Part of a small language model's weights.
Architecture: RMSNorm before each block, rotary positions, biases, some layers without attention, local attention windows, gated attention, value embeddings, hashed n-gram embeddings, an embedding shortcut, learned residual scales, capped logits.
Each number is 128 + 32 x the weight over its row's rms, rounded and kept within 0 to 255. Layers, rows and columns count from 0. Numbers have three digits each. The size before them is the row's rms in percent of the matrix's.

# o: layer 3 attention output (transposed), 320x320, rms 0.0555, rows 302-319, columns 64-127
# v: layer 3 attention value, 320x320, rms 0.0626, rows 303-319, columns 64-127
# up: layer 3 MLP up, 1280x320, rms 0.0638, rows 0-82, columns 64-127
# down: layer 3 MLP down (transposed), 1280x320, rms 0.0544, rows 0-81, columns 64-127
o302 103:144154174106120108102163085139158127200137100167080162106145087101179133167091144091139140149095143096093149081064167169178078184144101149099171107131156116145107132112106130095079199168141172
v303 097:089128169126104128146126097090122120025143171142093094149144122140107094139183170108060113115117201086072112143145110089122141101142074047112151084121171091155106120161111119125085082104124114
o303 094:123161104138160177137063204171073189120164082107181135151131122149141176140150147147109121152124069162169132128142090113067133130116163209120103162147135111142144155063130062113138095113139128
v304 105:116108103139147129178104110115099136084099077101101120101105195202167114122106149059129142141128155101143147207134121158154133136135098138047172119146032115105088112108140146117143169119140143
o304 103:125151147133125089087170147151171093141140163120134126084155071054130167154087105204166115156098101133081117125103088153179100163180159101119083112118171123138161140121136111124099093164138146
v305 085:106135140159129157134083111099134105132146161080138121115129091101076135131104100074153133173105111150122101033143163077110131053154120055209118090087195155101132158152142155123095140142124088
o305 084:153124139102185100132138156127064191104110099162146177179114174152117188142130124102104152094158133156124141154128133129095134126077150182064082119123121104132162118115081066167202115051136109
v306 111:129111176153118144133067143154100147090111128132152112154073148189141158119129117087096125182134081157160120125131191118120125141129116133122161133176128108131161148109192181139143130140108094
o306 106:136192135111132066081201141115176097155131080131098155077169060088158135164091076092116088151122109089053151135080145156149091121172120122097134073098112089105094128103085093094105157165161154
v307 089:133140096144099084117147136109139108193114121177142158144116192182153127130105122179176121133175124115141165214111126132123134171114129182104098156171130099135165116088157099123129089091122159
o307 087:147110118148074135119121064114188070134197131103045075123124083124133046098114128158140115124115122137126125062116115143187119119140120091176139135112096142122099127187136182123114159197109122
v308 100:131125132118126139122127143122121202162158099099154106146063114146129211116157102107095133173101097199175101121108116135109113175138133172109146147091145192085154162110162112127149150143139107
o308 101:122143151136155121103168122075107103147148139169090183098171132125142115088150164046139115158094125081113185138128242081103115095131085134156132122135112054136139147122077128080149141148144171
v309 095:112131059144137152127143153145146137085193116103115171146110126142087138129130121118104129188105158155125084122173133135168094099152150076164170131111150121042086170111146105148137143136164151
o309 091:147117134131156117089151110144116098114178139182145162160150141111184160131119150143156158133101074083136130104099125080131174145115140168075099144163145158176171104050136120198150087139079150
v310 101:114153178128140117168185125129151143111142121137156085076203126127135140085100147154081144130118155070071139152159083155135108154163112093118101123119135078129051134188101117123133087133125160
o310 103:120165079136141189119025151131062130098140101057136138188114141141099126124208132158156120159143088181168098131173105102046187068081149136163108166147177123108141133095162147103130085097142133
v311 084:121133126132139132174096163135141169110137141086166109123060066178069164147124098132153128144152130136175134075164135135140160145135167144157177114109182197109150191172140119101108155172090116
o311 080:151175156136149041134195128113115109171119149227117216144162177120127134140191114123098085094114127081091124145095142140121092109115080126078096117155138130141150120109105143147165165041107092
v312 088:092113132115139115109118112131108080130110143141096121103129172145160054131142172122156161089143117075076131182078099140135153100112106122074108136160096084129099059128122183128156120097144147
o312 087:141112110146128185174078111152134154122119123066132072106114114124157119098068128164113178136121150173169151108154079195151160134127184157166175153133124180121122120146161077081089132142128131
v313 105:155167159115153180147126100123109178115066147105147103130082127169123122133153105109049130169092190149187159124146134061132121119100079093143227110120179167124169145124132123141114138108116126
o313 101:113181138158124092103151218125167124150126111161178138103175062096078152096108087146144050155147062115079101155099115119147090154164116143086042135150091064087132138083114141123120150183121143
v314 093:153085022107145126141129147153139138168126117080126135122164120161097124113116117125061116157133100160151158129113094164146127170098178178105118144147059130132110129153137096151136166107159160
o314 094:128139156131115087121147031098183054105134174079110111119138132076164060154120131154145105178148167106137139138143146083129135127094117069171131115108178154115136093100157206112096099150152131
v315 099:168167130165122139140177131107100131154119144139121152154110154149103147145121100141154139154119064181136162076112173095133133115146053145209157148101097128147146078123157185105130127132158100
o315 100:117144124151122122089183166136169138154046155195148151090138101141100144113133100108145110088149151086093082158107125137192116202149105113084139084131129155096114173155113132127137178138088098
v316 095:143162165142157106124119150109090143116126075090154107159118062210149152124160104085021085131130116144194152130125169134112160157119142162124168138148110141213182214159195131127166091158105142
o316 092:075155135169090106114128161139136090155120107076093139129206121117132105092136117106169073190092115102074109111118161134122083121185080075131150141132115058065092089071121160105084149184158146
v317 087:114133101116149119120148103115133123097137174149090118125134083104100103135076124126112160151119102125133114098158145112159099108123138123203139100065146151099089123163041098105120118177126088
o317 090:128124131124165107148101133161048185131140129201160164169107219134075208148189151136156176060146132181150131123131123135097128112103130156092098153166149157157198121146130138209204108014103162
v318 092:175141165097129109135206110132114224143176135108141131125138142126140167121154131202109117145110122104160105145157098177088165185152139140134162129096139171131124201171117070142145102132108148
o318 093:104146134186105121085107144127126072161126139108102133173153117126082115089210149111168083153121135131141110132143150069106102072109088122146100174132123087109147105115104177129145098179103139
v319 102:158123203126126154157133094134152170090104178181145113170114150098125104094141193131071107119108120157078134123127117068136132058133046133148137079141185124153164136191123149115138099144132149
o319 100:116186083103167133125127184111126121149131026080134143070170111153130167118135079056101093144152068139174128128120109155079125102122145207082110135143124052091115201075137098081097144124123171
up0 109:102122139106082112163160130169155135127144147130048121042093084084130080123113061125199181073091121111127145134077168160198099133164103157105144137132110151097157102128136142126113087110225101
down0 104:123120117132128115154132138148164139094126090131148092129087137085150158153133147172126136076147116131084139118097110157152092139172162091106144101130118174096093077129045122147162142129111160
up1 106:159122136101100120208082125150139111102125069146117062128175176105121114151108118144153145139143092145143186221067174172138091127104155136090105174128142116119172097131150140123102065081108148
down1 103:180104076111136102135108093084175116069128114083145170144132154160162136152124117132113110060118118120161148091149115144158077148111127113152154148144030078118162098165068113132163076116161141
up2 101:153079153138095170160156106139144113170107157106079127138154056114160095089165151123108200148145083126173173164137188195154099103053119112131090115167141106125194157099103106135141139146167108
down2 102:185170079097148141145093111129101152110042099082160120173139116111197120101111103122099135087127179084198145142129094125157180149093124142142142081168156144122139132084106139142148177128120079
up3 098:159074149166085118130097177121108134090105122128130086157075106178112170107082157100179149102093161138066078180167107070135155162114099128165160090109116155129137114141159122080188146090146093
down3 100:072158167194104196138073042139160145100094121054176169123104127109098096152067119070123106075108155109183108093110085078134134100125115155133147109115142154130143087126093130069109126094124080
up4 095:163100108143119152110116127171102120172178104153097118132126122103146131157100131129122135145128074092104085094006067112114151140150076144101128148181147114067073117108095140138086121114162153
down4 095:080134208091128168146085153118076157121140102150102113093136123184173143155131104116102110133140139170137179125152165128129126164120128161102093095094102104084089104109183103133058088135098132
up5 109:170157120080136119142163130137111103069119092111123131154074171110141134163123141172128135184160143114128100164159119117089080155138087092178101137187157128105136140072136157115151095125158076
down5 113:095064141159128128191083170102080111148082149138157104169122103157111151127142145110176162206156081076102141099136121144145136169140109150188131128122153157162137146167172105144064093151139106
up6 093:115133155146093092166118102187140135126155163098180147113150107153120141167141172112121128117086143204128159172048122096149073121049089144018078119117132097132106096185112140129130072076121170
down6 094:104204113145129109128161101108176117133150140146133091110146178111109124133094148181117102084083121143071114128129106100140125119152130117125116112075120130096126114131112144138171121124118207
up7 088:114128172176091114150118172101118165108143214146124073157136101101123140106090100222109140189103077114072135095134145123130172115179177166142115166130103104183154113150157117135113083085122131
down7 086:077141189069170114099078145038096175117076110138089077160192141142138131122112168134158078101120134139105151182137154134108106128139126163130106074161128129170075148138109068128084157089192186
up8 117:119145116165102131116108134158077103145157120119101142146134080106158178150110139065122145162138074102128119112090161092072098143131159148136179144099095126125176189063193069126125156097139144
down8 122:158122157163116188081151116169109168105115113132123142080184078116129165083088152142124149162156115164166144162104177098147150064178151137198129126172146093154159188094161073114168156104161160
up9 105:099146075127153111156102145154173129109074105062116106131138136163100145037112125145153135082122136190190077127168155148138102094144168148139064150126127111117124172137133150135138158154137156
down9 103:094116157100124119145067096161093118085173097140176120069099144111098140087183132111138129148142164103105071131090135037091132092194133078146123111144070111122147135126136094112163093095130185
up10 098:184088115116108087180152130103131099123099119147129172157158163134060198112057147060095160109133157131098170130090080102108128158109147132158140096133116100122160077099110106212139118106159155
down10 095:127141146137121146181134113091112141168083084192067153156110108122183030154097121094140140107121145123112166167149124167133148088112116151139169163098118097081063049110073144079141099116097112
up11 112:125103113168109148122146116130087074098079163150116133162157093118129108069105068184187148139124079103062151186134083116158170194139086104148057016156131152139092161117114140182119084115196119
down11 106:126189131138153112095192144108047182112089096153187124124164140143182170139113102132122084118148098132147112117119101110097136082147103110132122097178142188166107070120107113127137099124156107
up12 098:135109115113126069185162162157186094091078131090169152149117166195138117046144144148192124121101091182112125195128102149114086126125121189169127130105091133066097155129147183131131109098122200
down12 097:144129166119148150111117153116108110166158095149084097175111101126185170166144131085099057149150060118125139178169132079086085068178118192124127125192135161158115127121111118163146094137152135
up13 108:142110152086118114111134174136140138186179147147022131125128084110067106113108131164137143135065116149136184154114090107101158100105076132114153089194152099097146153120127123090107107156079113
down13 101:144131128116113167113133118090136107129133121146132128115099082148085162125154129194160093107132121107095120086133114157168089128100167107084121142131197119140123147116132166077168117201154142
up14 091:126144126108128136166189119148160167194151132160116125113166053061154094173177054203082151113075057159147089147146116160111164097130084126131080106172145115136218115102093102136164078120108197
down14 093:083116081105145110087148086091133131088071157185134154046098125185039084100106131156134111131133131148127113116186102106136108142166124064117093144095133129111094057118071128112151144121167096
up15 106:146128113092132102144160135106130118125184136033085132145125098214091068096122120150142114132109165119162150058123107144090109141064190168150130118117140111080167169092189122104105121129103101
down15 104:081132118095128095136074137138113137125167139171191167117125122082130198125088125152119091155135123051177141143134115112153114103171163146111121116117126129118160183117103151095136155145094117
up16 092:202083111136102166094147132148194105067128186164085097155093105075137102099115113160107183105134154119110143162175122090148120080134162115170096135150173144107073185179137189099167179127109110
down16 094:095100189102161135091106097075133216164086131095069088155107107098124145165087099147143112157138209150124149162120132166123048089160158165083122129174120115127160159209130144125095111114113169
up17 097:076074147152146104167127154159135093090105170053109127161162164138120140134142048139120113130176163168138115053068114118082102176168116111165139150134144130136128141143140162150119122078116163
down17 102:153136104168180168127190121095106127129133049144144163139107137145170163131100124074126082155172137148151113099098133128118096089214114079113171102158103070168114163077164084071149120131107113
up18 106:197142104043109123132049206117153134091125131081159107118133110148191150177097133105161171166136126109154194100110169102081136117082113143102166088111095096133155162076108085092183118137103169
down18 105:117141186141128139083127178139111108156115083143129124130112070183127179116180084092160158128105139080153121157159147100162136107116164115143155123133120101088156110186143089094145101191089143
up19 095:146135126129107071131139160140123139140127138104195120138142074143149187110114086154066153098156124134149152069120151189108156141143170170143130143137165166186154139078122116155151112063121156
down19 094:062145175106137173097091089116105168127134075120127106124035194124141121160118102060071092138131091091156128141163174122088102149180132106127098109092148116087143127149101141114060131128156150
up20 114:102125118172099136133128142149119130153170143195126161124091141188104135088106173100146149129074137163175168119100107131110215166120103134126132107097138078154107148174200077120151048130159148
down20 113:114160097180140184115117140108096123193170121144146144095115155086168098133131092095157111142069147163137181097127111167104163126103076135118133125165088113150109190139135176035139118123098132
up21 108:088108143146117121094112153135194191141161142140061082076116121184146091113193113138152147164145098111112150165118102118125183142153122103159108145146144138171164125121152130140160083091196146
down21 106:058132111214134158122116120150160098161128132078195101136155142104134121134141182155130070089111083168078141187154104171169125096163115093096138171116114127145106036075106213105115127133142129
up22 092:116115097109136088112087185156090134149151128159158131182172098085136159093105123151117167137111075089109113077098116129114120117109148201102141125178128093167164090095129094162093091123151159
down22 094:049129182135124116120121136066101191108126120165128134165140159153145141155131167156140142118170148124131134200103144150136170119175094115099114128140113162107051129132149109149044097114179154
up23 106:156069135121163080133104137142116161136076152099112154148172117128114119103175126071195160049093158133097106095153163203109143067101151151101100101108184108083105181152105167168098089141108139
down23 105:132126161141128082098104109088101146161114135130072181106156111122152156126120131157116130144144160095047122119127182150197091167159121162116166093114161175064082149191109141135109099122112114
up24 088:130077122135114162121121139178096127165085115163128136135105138140125182151130107109160136169097108149164146134080086106178134060091109173119153123167171100143054144060113106114112141126105142
down24 087:076133146100111145152099102111144107164135046102123121097164155116125120179102124082108098177147092119125171180119178125184158096076131129080106131090123123121134136163139108147056127118183132
up25 107:139134058102081110134151109152100121136107198121075145139125136134090079069094061135101113135136162094084121094132198155179100103162138157145161084126101126137104135161144129185111151128175117
down25 105:064091078112148133087157128127116165104152140120157114144134136160080167148185096114190136084129138142213165109166154088127126098132154186119160162085129172125171195096176131162130090114104165
up26 098:110145124127131130171155153150189185132129143123143116115140151134134066064103126168156156054115135148096170193050102093216112136140131137135047121121044143124141102156159178104107127138127138
down26 099:162220159099140130110157130101134128065141090104160113104128164104132100153098155149138108098085162142119069187106150087146119146190104074122130140112149059135096136171107153089143085114102118
up27 092:108127153100152124137186223160118102133098115181140093122190114128125141107173115186167127102113117089105101176107153112112145191118181107090073169113148089141182171172144130133131176145120184
down27 090:138130144153139092108102120092149086125114066167148129208096158141167187147148159145169084185078133141127135127162120114124161113125113197180107151074127089085074111035078150151118153130136136
up28 105:100132104071112126147113134104099113130127118120183012129161140170128127123122112187158156115154126122126172151112149171128078096046131118113171157153131187128065174188170169101128129119124164
down28 107:121171055115180096096113129143133098179132082106187150100088134099138139145165115124049108182163092117121130101070072132043109104128098128168130125143154175131102156155161161155082145111128137
up29 098:104095140128073123138165157095112147110167143168110162092109173124135125130129114101128176142105140130092162170085114200135151105147183100130141121141172081141110091157130191135179135110098187
down29 101:143178130123125208118082105160107133120114138129139082162101119127141126105175148137150122123116172112159111137177126114104158117136169156101129101106164104066218169133133165174103147068096164
up30 091:160106098145138110166132148150130109119118141093162103105115130151116121120125115083208121129083080146156143147213110084101112168094138132171182058118126111130170176160050099081139083135156135
down30 093:080152132126148131165163140137134115167097061169104162072105130106177122113079123063097107162109141104169107102107118133126112143149113140074092142110113143077092093097104089099162129165103184
up31 105:145157092103107093082126105189101077088157093115090051121131119141098103100130179144100133147113109188166102114134102140099101154148115102148099100066138107151093130092120134127117118113147177
down31 102:098129135176135105129111171123095140107076168179158154118129086158084167073130199114135098128126126115085131143130098087155124147083113122126125118145141105158108176098147091142116084216095099
up32 098:134137114156133146111095107097132156095109117042095130167132135179118110119159114126159132085117169166164113171127106151074186105040113108086099133116200133052101176160153145132118147113173143
down32 099:192097163114152102116093090120106203126109161138186117116139127132141144159099134156153113142104119073147102146124140197106120125144151157102148140141151129207159161165146109157134086097155149
up33 107:158155122100119024162167093137134143132085081084117126148064142162102109165090140135112112058165153131075115145129100101120113166071169156106122049121132131133067123191172130194103145055138138
down33 103:150091123140141145117158135127143124159110110136147114198120086162128136092131160144138145115148079024145144111121159107168171129078179134103170159157157151198155110141122103132187114073139193
up34 089:154067136105126115144171139107109120158104127127133142119094085116116158062154147104158178132095118167170106108152123171061144121118126096141127158100134092117160179116134079146127113072100203
down34 093:149207161144175181100157072087075149108149094126125155142133086126128160163112150130101030156128127141128125143138170150145132141184093133147143145142145159149108154126144114025113155128126165
up35 111:102136155110107115132174147098131139145156124157085166130176087120118128150162142072121134115129126139177097118101150167158168141153148124120124106100095080162143161143141103161156066129107153
down35 108:085140119160126113130138100082119091098122087103108147159117083144096146143183136090069082071131096107146167139150139199142116129173104152132181202140107134121183100132098105116130068154141165
up36 122:155146146108144072080187194123098138115163104094112160109089153201126111132088177131137144143146143132128111170112127092090138181035124114154121161145169082124172105108152141163088161112110127
down36 113:138096131098194121112140088128144144116074132104157139091116139150142156122109128109170110138113140046139104107114119103111159148131087131099135116092147131162176193134160113161092116112139185
up37 098:173136148085111124093111169114128146094133136037046081080069140167114194129113127168051126174144144080111111164111104142145173137074178175111146138107101107079076128123127102117133112089193146
down37 097:118059128136093053177190151131157144129100082114135130170157161186122142134121093160065147162168095119107129092106207124142120077120119144085087090154114131092141153111158066090180059158146078
up38 096:149116187120143080133078108158136213169117132142104084164185122101114132130087122095168127095116069151139088185003130151125123108141087187132126071130103124156152080111130114197063067078128093
down38 100:100107104149151158093102037062128083138119110142081102102101100162124082150156099124088077108120113160151068233179163086042100113111123171154120156144109108132099107151125129120123116122090151
up39 097:096134091091109101152157150123148125099127113100183129125195112043092146086104136133046166087109172069081160131148137099121052116155038088089116139110134103140108070128060168163130123100114100
down39 099:074202086083143184096096135072096096136109003154182141079138149156166146141161091087086064161140085147129150133135141134101099187112102127119109127129106125065144119127149142092118106100146146
up40 103:158076154148168129131121146147181130123090078129123114110105144158092150137068158076129118104137149157117187076126134114087083170151127147109172090084134105084156104106194157092142109107102121
down40 104:120170130177130111128110080094116167123131143117218161121142137107128084123162123171165132142123119142127101057112124102092116178108082059184141130107149105169089128158131147136106052096053088
up41 092:155153099175102079157099131116137132153173146165093097134100110166126051087121118155145116132063136189111130162120154186129160125081118110117118141063128089110183145150162149149096124070163142
down41 096:148140160175136103184124060121146086118145116116127123106084121129220094143128094116166100087144085123092110193119130103167080155146091118121188135140125098122116081051098139123152161152156108
up42 100:154132132153115104148127137165145158086149138152115141131110188127145064171143123089101165160112155201074167118134094142141158067110123165126081135116048095126144072115129138146173115065114105
down42 101:167159171151119136068161080097140190123153114139106166112123132114120120148154154143098125089117183100189097121181169101132161118136127128170127095141163082121138131125122154066119147144111119
up43 093:096149061088105182122185156182189162154141085111129139139164147171149122139129104145032133148137131160168141111150079140151131128125153131132140134157161099105044160164136133124153147055145169
down43 100:178090093077168129107154087104141159203084097082103105103135109115164101147154131126064088095113143087124142116061121182134101123116173104133069110143162158142143140084120151169128170141092141
up44 091:089080128134095097086097169140160124166159153159090071115145074104078125096124137139166158111126066095091110137079068132134167116167119076070157134128075086150145149149114078154069168173154143
down44 091:105160164123151148138134110116112136144113059131097092114131183140174080174109090106135117124155167168114140129123153116127108168156043092092132139106131086120034060130143163088139133095135171
up45 089:115088192128163147119143139150158104126092140133124097128064112164114224082029125106088140150113090111155101152134148109119128174119164087100122149116125148103084160080144098147137146117113129
down45 093:122108178184169144121085110081183125137135104166092075133111137144144124168080086114148068103148114080146105165071181087142084153117138132104115151102086130104111100161104135054134144170161135
up46 092:066101128116104106081099163131146123175121166088157129078105089118089131083187063127133149107118078131110097147138104193116105135104179126079078117071098135052089133143148157110138136147148119
down46 093:105155128118172117148132086081089131140120077108112156153135147127125124149111167086140086110134126122108117143147129113172094034138097154127126119181145102105140127088143118120194169112109148
up47 103:158137153086090123174156145169124171077080124118105158106129170148154081071030109168060159153100206117142127168123073124185153160134135053106152105117118151167107157224154103154113157096119151
down47 099:156098155162163077144134105072120147130072090154137125121161133169201167075113073137134083113135114114127088207120159084139107187136178145093131130147138102138162140161162074129155136151152132
up48 095:146156094085125174154144159162128123112078183148098125052154138153035156129158146162142164106068136128112097144150130143139149156134112206119096099142124114118133192155189125163076067106137166
down48 097:094147182147162144093067148039087181077140145092145110093081098086119095151167131158109125102124149132134108123182083100109111114162139124117123119111124087141154097164108123121164071148142183
up49 107:163094102097152144172143165180120119140181106118122112136159165174073134118135129118095157119096105082148142086134166151173136133117114100098078076171106080159134151147201145112104085108139105
down49 105:165140153126117182155155096087156130127180160092141126138075131109120162122160092066080069105084111134192119065174162114108116086171097096101107122255086144096131120145092177076117137157119095
up50 094:099071116116115072109157119175148112091168141124157104108148120122086143079120097101135115123044142102108145107139127157141105110124143087156068107125139155103150135150190152099191122100112134
down50 099:175117083099134151098120065084101126082098136128165164125110149139117111096144103104114112140160166157160083099138173132128085106142152068143106114160137093066161096157130159106145099116106092
up51 098:074128120155127136125115138165129086032115100047101061192170093150093123136126080111109157104100086155117149152172162112136119094123162079149158147159150181172168109143183100142104089108112163
down51 097:159189090102159136117164190086150100178140095098078115171155069090104160103078121182095079090118070153131147118169140132115131126113120124116102193091122143144135072132143103058145140148173098
up52 103:086101143126065153173129182168152155140170134150156090193111128089157166180135151137116143124082063151138155145091082139134180064131140116099109108080176127080162137100091136158096115105091138
down52 105:153150127170167163130140151103125146160098143176112095127152112133145099163162085198145088159140118124148137161106149099140131123154180105085118126149094096105134097146141112120092097139096105
up53 100:171056157041153163128076167134133103160147131142113102114110120153152152102132114120085172117144114076107128156130087130038089167075029127136154083146161129094073140153149102103109158144110113
down53 099:110129115137135090119169144118131107139132185126107132153147163103102144152141122097127076071093127121115127127106148156127141097171103133166156116123081137100158179155108129128154131145108141
up54 100:095092137108110114093170136134130119157124135096092097092112157138127092103040133119125124146157157113145215146130121152156104110117108166120126119095143130144130093144136177128104108092119120
down54 102:118131155096157174065150083106133063124135107124064124074146125106103096174131116138127125105132158101099142100124129126192132104185142101176122110138132079151127120150097198138097099137053160
up55 108:103111107106131165203168121143107104161111144173107136142157177114119105158119109102041171146114178147181208051102115141145135106075108135162128113118170142172119071202169149171077070029110092
down55 108:146183086147192135083143171075133086117154128096136108217116167177166166181136079155097109103142089083199113110128160173119159138081156152170128094128175097098129128096188138096108097105164166
up56 111:140131106117136140091069139136128083192118165159046179133128153159136094154161191105125129107118204172167136188175099223100097153133134076167125190153124077085195139102157093097124138070129194
down56 108:121170138133174133079092131044126115140084092108119140169144087171169136125176148098118058098152198149188134144189142148133129181153114144108117152111103132084201155099152046109192107123135146
up57 109:106150122135156154118133122177154125129126145097147076141161080190119137130085149063146142146084073166152091130152140126075120092125154119135149053175142040062178086084115087123131152112044110
down57 107:145137095141141138087157122097111128106070077109138085196139122119165206111146136155154106204138151111108122110062185155115136109116177143122150120209147119117112108130128071124122153131114134
up58 094:148128076125072100170137112147131081117130113116140106074163173088119076075097126100113140164141161124101078159133120123131095086129085131112135069180071038115071077145107124175145073152117086
down58 097:149079135106184113129130143085127124123090100110140051109097091156157151117071093129169067164141106161166133162136174053144113149084130181118130142090160083113138198142112063079111137114104135
up59 099:123132156172100124123169137121151127149146173126121150138113056135185099145170181115063163126096171161127188124130142057131156119095153116160126061116143083182101196141098090127089169117107153
down59 102:124121092142125088088146149096148078151108101085070096173117087154090105134168141107000137093148126086071076155123147161150128140151112113151164124139102084110085135133058131093061084163118119
up60 120:120078163048089092157139158161121116145095190096087129116042109160115072112064150140159177154158137117103100121107078097148209148107137117127071129157161062152072138094135119161138139097136141
down60 116:108188123130119143153162103175106181175096121176127119179158133131163141168127136127133080169173191149130084155061061094110173124144114089141136105193172084172127083086076087127128168102151088
up61 097:096102062043153086121109181117128048153157125116114146161148129091115100119112101129124159153085062092131164174056176171118179163065114107144079130091125157153090097144117117128101118130148202
down61 095:103141078198178156046164144107110134144098115198141147146196154170166109105140139092154119108163093081087105106171155123104128114076110095174162152114094084111068102215124133095137134219096162
up62 098:171157092163117072168156138108087183158105103122156126113088132124085111135070146169044130119089087166107146120134110111105166106108109136186133102112181045114076062184084145098093130113175115
down62 097:149129163126124168125081058103143105102166133129133221116152180146130143112156102113128072126105152070162122131085148076139176151138098126161120131098166095106176136138156192164139102193181099
up63 113:081115049123134112145111160151199104102197143104156085121141099123103118155150072115117128089146169190158091130126131144055155103138118116078129088108062086045103191095120186190129125101146174
down63 113:086169083106135106204203129059098113125132057111137175115156146126167132114069156115125113172134109109086107169126093207126112082190125146128136124154112107150120101190104179133103104093127142
up64 094:138071160152100133117095143141128070109124093147104112150111111124133152108137117114147146132105144036115107102096139108159090115113139057081089094130074130156149175104092176137133146131101066
down64 093:155092199147166124102078100111132115071158144134117156157142084144147132119169126119134104087133105088100089172101100147167103195145126159114148087133094095187053178196142083091147123223100147
up65 092:149140127113111154159143145171083160101119088145178205136170157164149125131140100120113142111137172193111131093125090174142091136101134175157091135194177149172124134082162089143160157076130071
down65 092:125093177058168177100053144078112205096146103122107109106110137144162128159135095061125126185127123099099147163147165186163073108085126165140136113147155145125087116154098149137107103119106129
up66 109:120153179128139136095102126203096135150191137117100147196146054136062146103175107174143148155144117122069120103124169143138125111157111099125140122098120150162128149174143097110108096115128118
down66 107:066201113103162133076124172138137180128150101160141132155125133065088139149179118124078145177149118145138074093128068130114098056166137114148108131142094134185146074141158147105122134036183126
up67 095:082136085077121101084134135148155127156130126098100107161072190148077100075149103116098117095075125169123155147156112174111152086096103111154124115126114094096106126159173142131092105173121096
down67 096:164034121110197106091105089094077146121103119179144155167124154129132173077144178139131121107149147114160128147138145148157117107126164148144143112111151140177180194164175107128193174140142188
up68 113:123122176170094120101116096132133172111124161093110110089154143104107103113175033109112152134103157149141182118165109093096162119140136158093075114127146148123165093123115163129113106155193126
down68 110:107133138138143127116093116112144101105089161156118109147125136146117104120128112081142084112158068076134108132145138097151136126124101194128108152124161084119121128120106106103122113196179155
up69 095:152112164122144131097091178110115147130130131127054118159183119117069103132166206114097160127117135090128105121122168181102129136120164138179127121129214179125112130158110203148029138149142125
down69 096:113144173152133122090143172103127153205122145123054128139168092086090137165171089179135165119110171148150174137170137144122127087078129211138096159129115142094114079152110128068116080153110110
up70 107:139120104110107109143115131148119127127090187146107104137112167079131085140147125123077130140112082125116122136182151196135133126128088115133167124070103177084175112142107126113085101142087120
down70 111:123109133172070113106127137137121123145135101161103162167150106105088135110127115149107126163129080142111118112162098185123085102096128086121122137148104114089122097125126141138113142152121138
up71 115:132133102128070131172146116196185164138123103128157093091124169165132092138124187142084136139106108146120121112110195193098137129105115126085112073164136072120070126152155141092107059162184136
down71 112:093109160133102190125157101135106141104093045127192177135120134140117127131104169141071113178176156164130136104128107130123108102100121106175152125106137128136096101174102069114098162111157115
up72 104:107171145097092076135121164145138149072067113079167105162178121167090120058108136087095166121049121111083145122166079117109118033148092178129076099093181065096084105144109109116077147161113161
down72 101:107154095082108110122126100103128093137120072196118180118169216136116134105130130092148097181131119107098124123109163121160133140156088136120067168157143119114125123108189168110078119159103086
up73 107:092116142100102176216167211152113190164107166089137149142141164102050120111131150128145161172110131095158152125137111147151073135105103092127047122151156106108132132186089102099127145132153090
down73 108:103060140105145173089150121140139109127112147188091098074138193178116143120150159082141130170177113136146150160164117087171126036148106163158169167141094131109130132147170103091126137171101183
up74 101:095163123158109101140150173206110141108095151133158135108083100159164155112155080153112134182109119127083104094106097101159130178091162113070107132144104161157121127156148152164173152091102113
down74 104:103136172136108059177128090120175136200102095098172196121129142137085146160084102093156118090107103116125134110079114160104124134139133149018086088095157150114112142127077122099058140173105164
up75 106:132107135116118083158130123140176105124145114073115136137074137072123043105152175084122156129081170177142176107114158137065158098140158086134110094098109178061129145176151110176184054076174137
down75 107:130174067060128128148158153119147115129119143192123133113103172119103096100123114162176122147161128087106114159143067158101132147160068094087082121179117133114135137155120184121126144100156135
up76 092:138102147169077132105103096179165058127105179119099132148101111101078198158080132138088154131109096170157166125125147089123147140155098144147162143103129135078096151119135163115101061162091179
down76 088:097135175069170136116083111094112121147109061125121117128124141122157153192098111122140060149143121125081146166123152107104117144073112160059074156092111095102116079148098140132073131103152123
up77 073:095201131145130164137136133137132165142150195101182162141114101118081070134121064114196131117124205140185077117108096107139127156190119123116103157101143114091087124138101092096128137132179131
down77 085:096181108089142110161105153060130145170164133096131037071152130138111082149082123113161070139148160079143115152135115182120147137171181109146103097096144103128187120141126142121124127163141116
up78 094:173099156126108120129168145122115148132117132120190174101127148134120127090117160147167131128158135100086136150158064091156113123155078083138111067132208159128077129144203149192068139052118158
down78 096:125078114137127142078109125106148187118103096132135107143106107162140159130063123193182083082139081126103107129139161109098182174130176148163197168122121169156103095145116091122139088126182155
up79 097:136095086117157120088093136127157075185118131150146107137125162140101037139115126138115131170098145173081173153126164124132128132076125121097094153069116129059153104109142144132165088112086120
down79 100:144139169155118071143137074090158092162124130127138142060161121100153082118064191185105075165148119084023115150117139132140061132165101126162180167121144080171088101156100140101113145181173136
up80 106:121116142191136140108111155119088183135200110089110135099078132095129092127137183080111125183160133059089137152103087081127131090101202100159115092124119134164150144181131126144180129150121122
down80 106:102153215190144143119076154134132164094145076116133151186054127150121170163118132121139083103135193074094122153169166075110115110166154100136086125122149145129105137204110185124147174163085109
up81 107:125105177177145153077159159134115152133103155153123135118115069079117078043138089131119143174125156196159105184134087036119118119167151139088119079132167103138138166149078154101083127126120100
down81 110:119109117203175117149128101118114153095205118142147166150202145129100135110127175104070131129130163172169142106082057117171105124128185090149126117142123106083070083129104145079159150140109068
up82 100:151143164128092110093199149150158154098137085080062168119093121143125070061133125120150122122119132157052134187098121079142095168110128123072120150065048121170131119120187133156126091119161135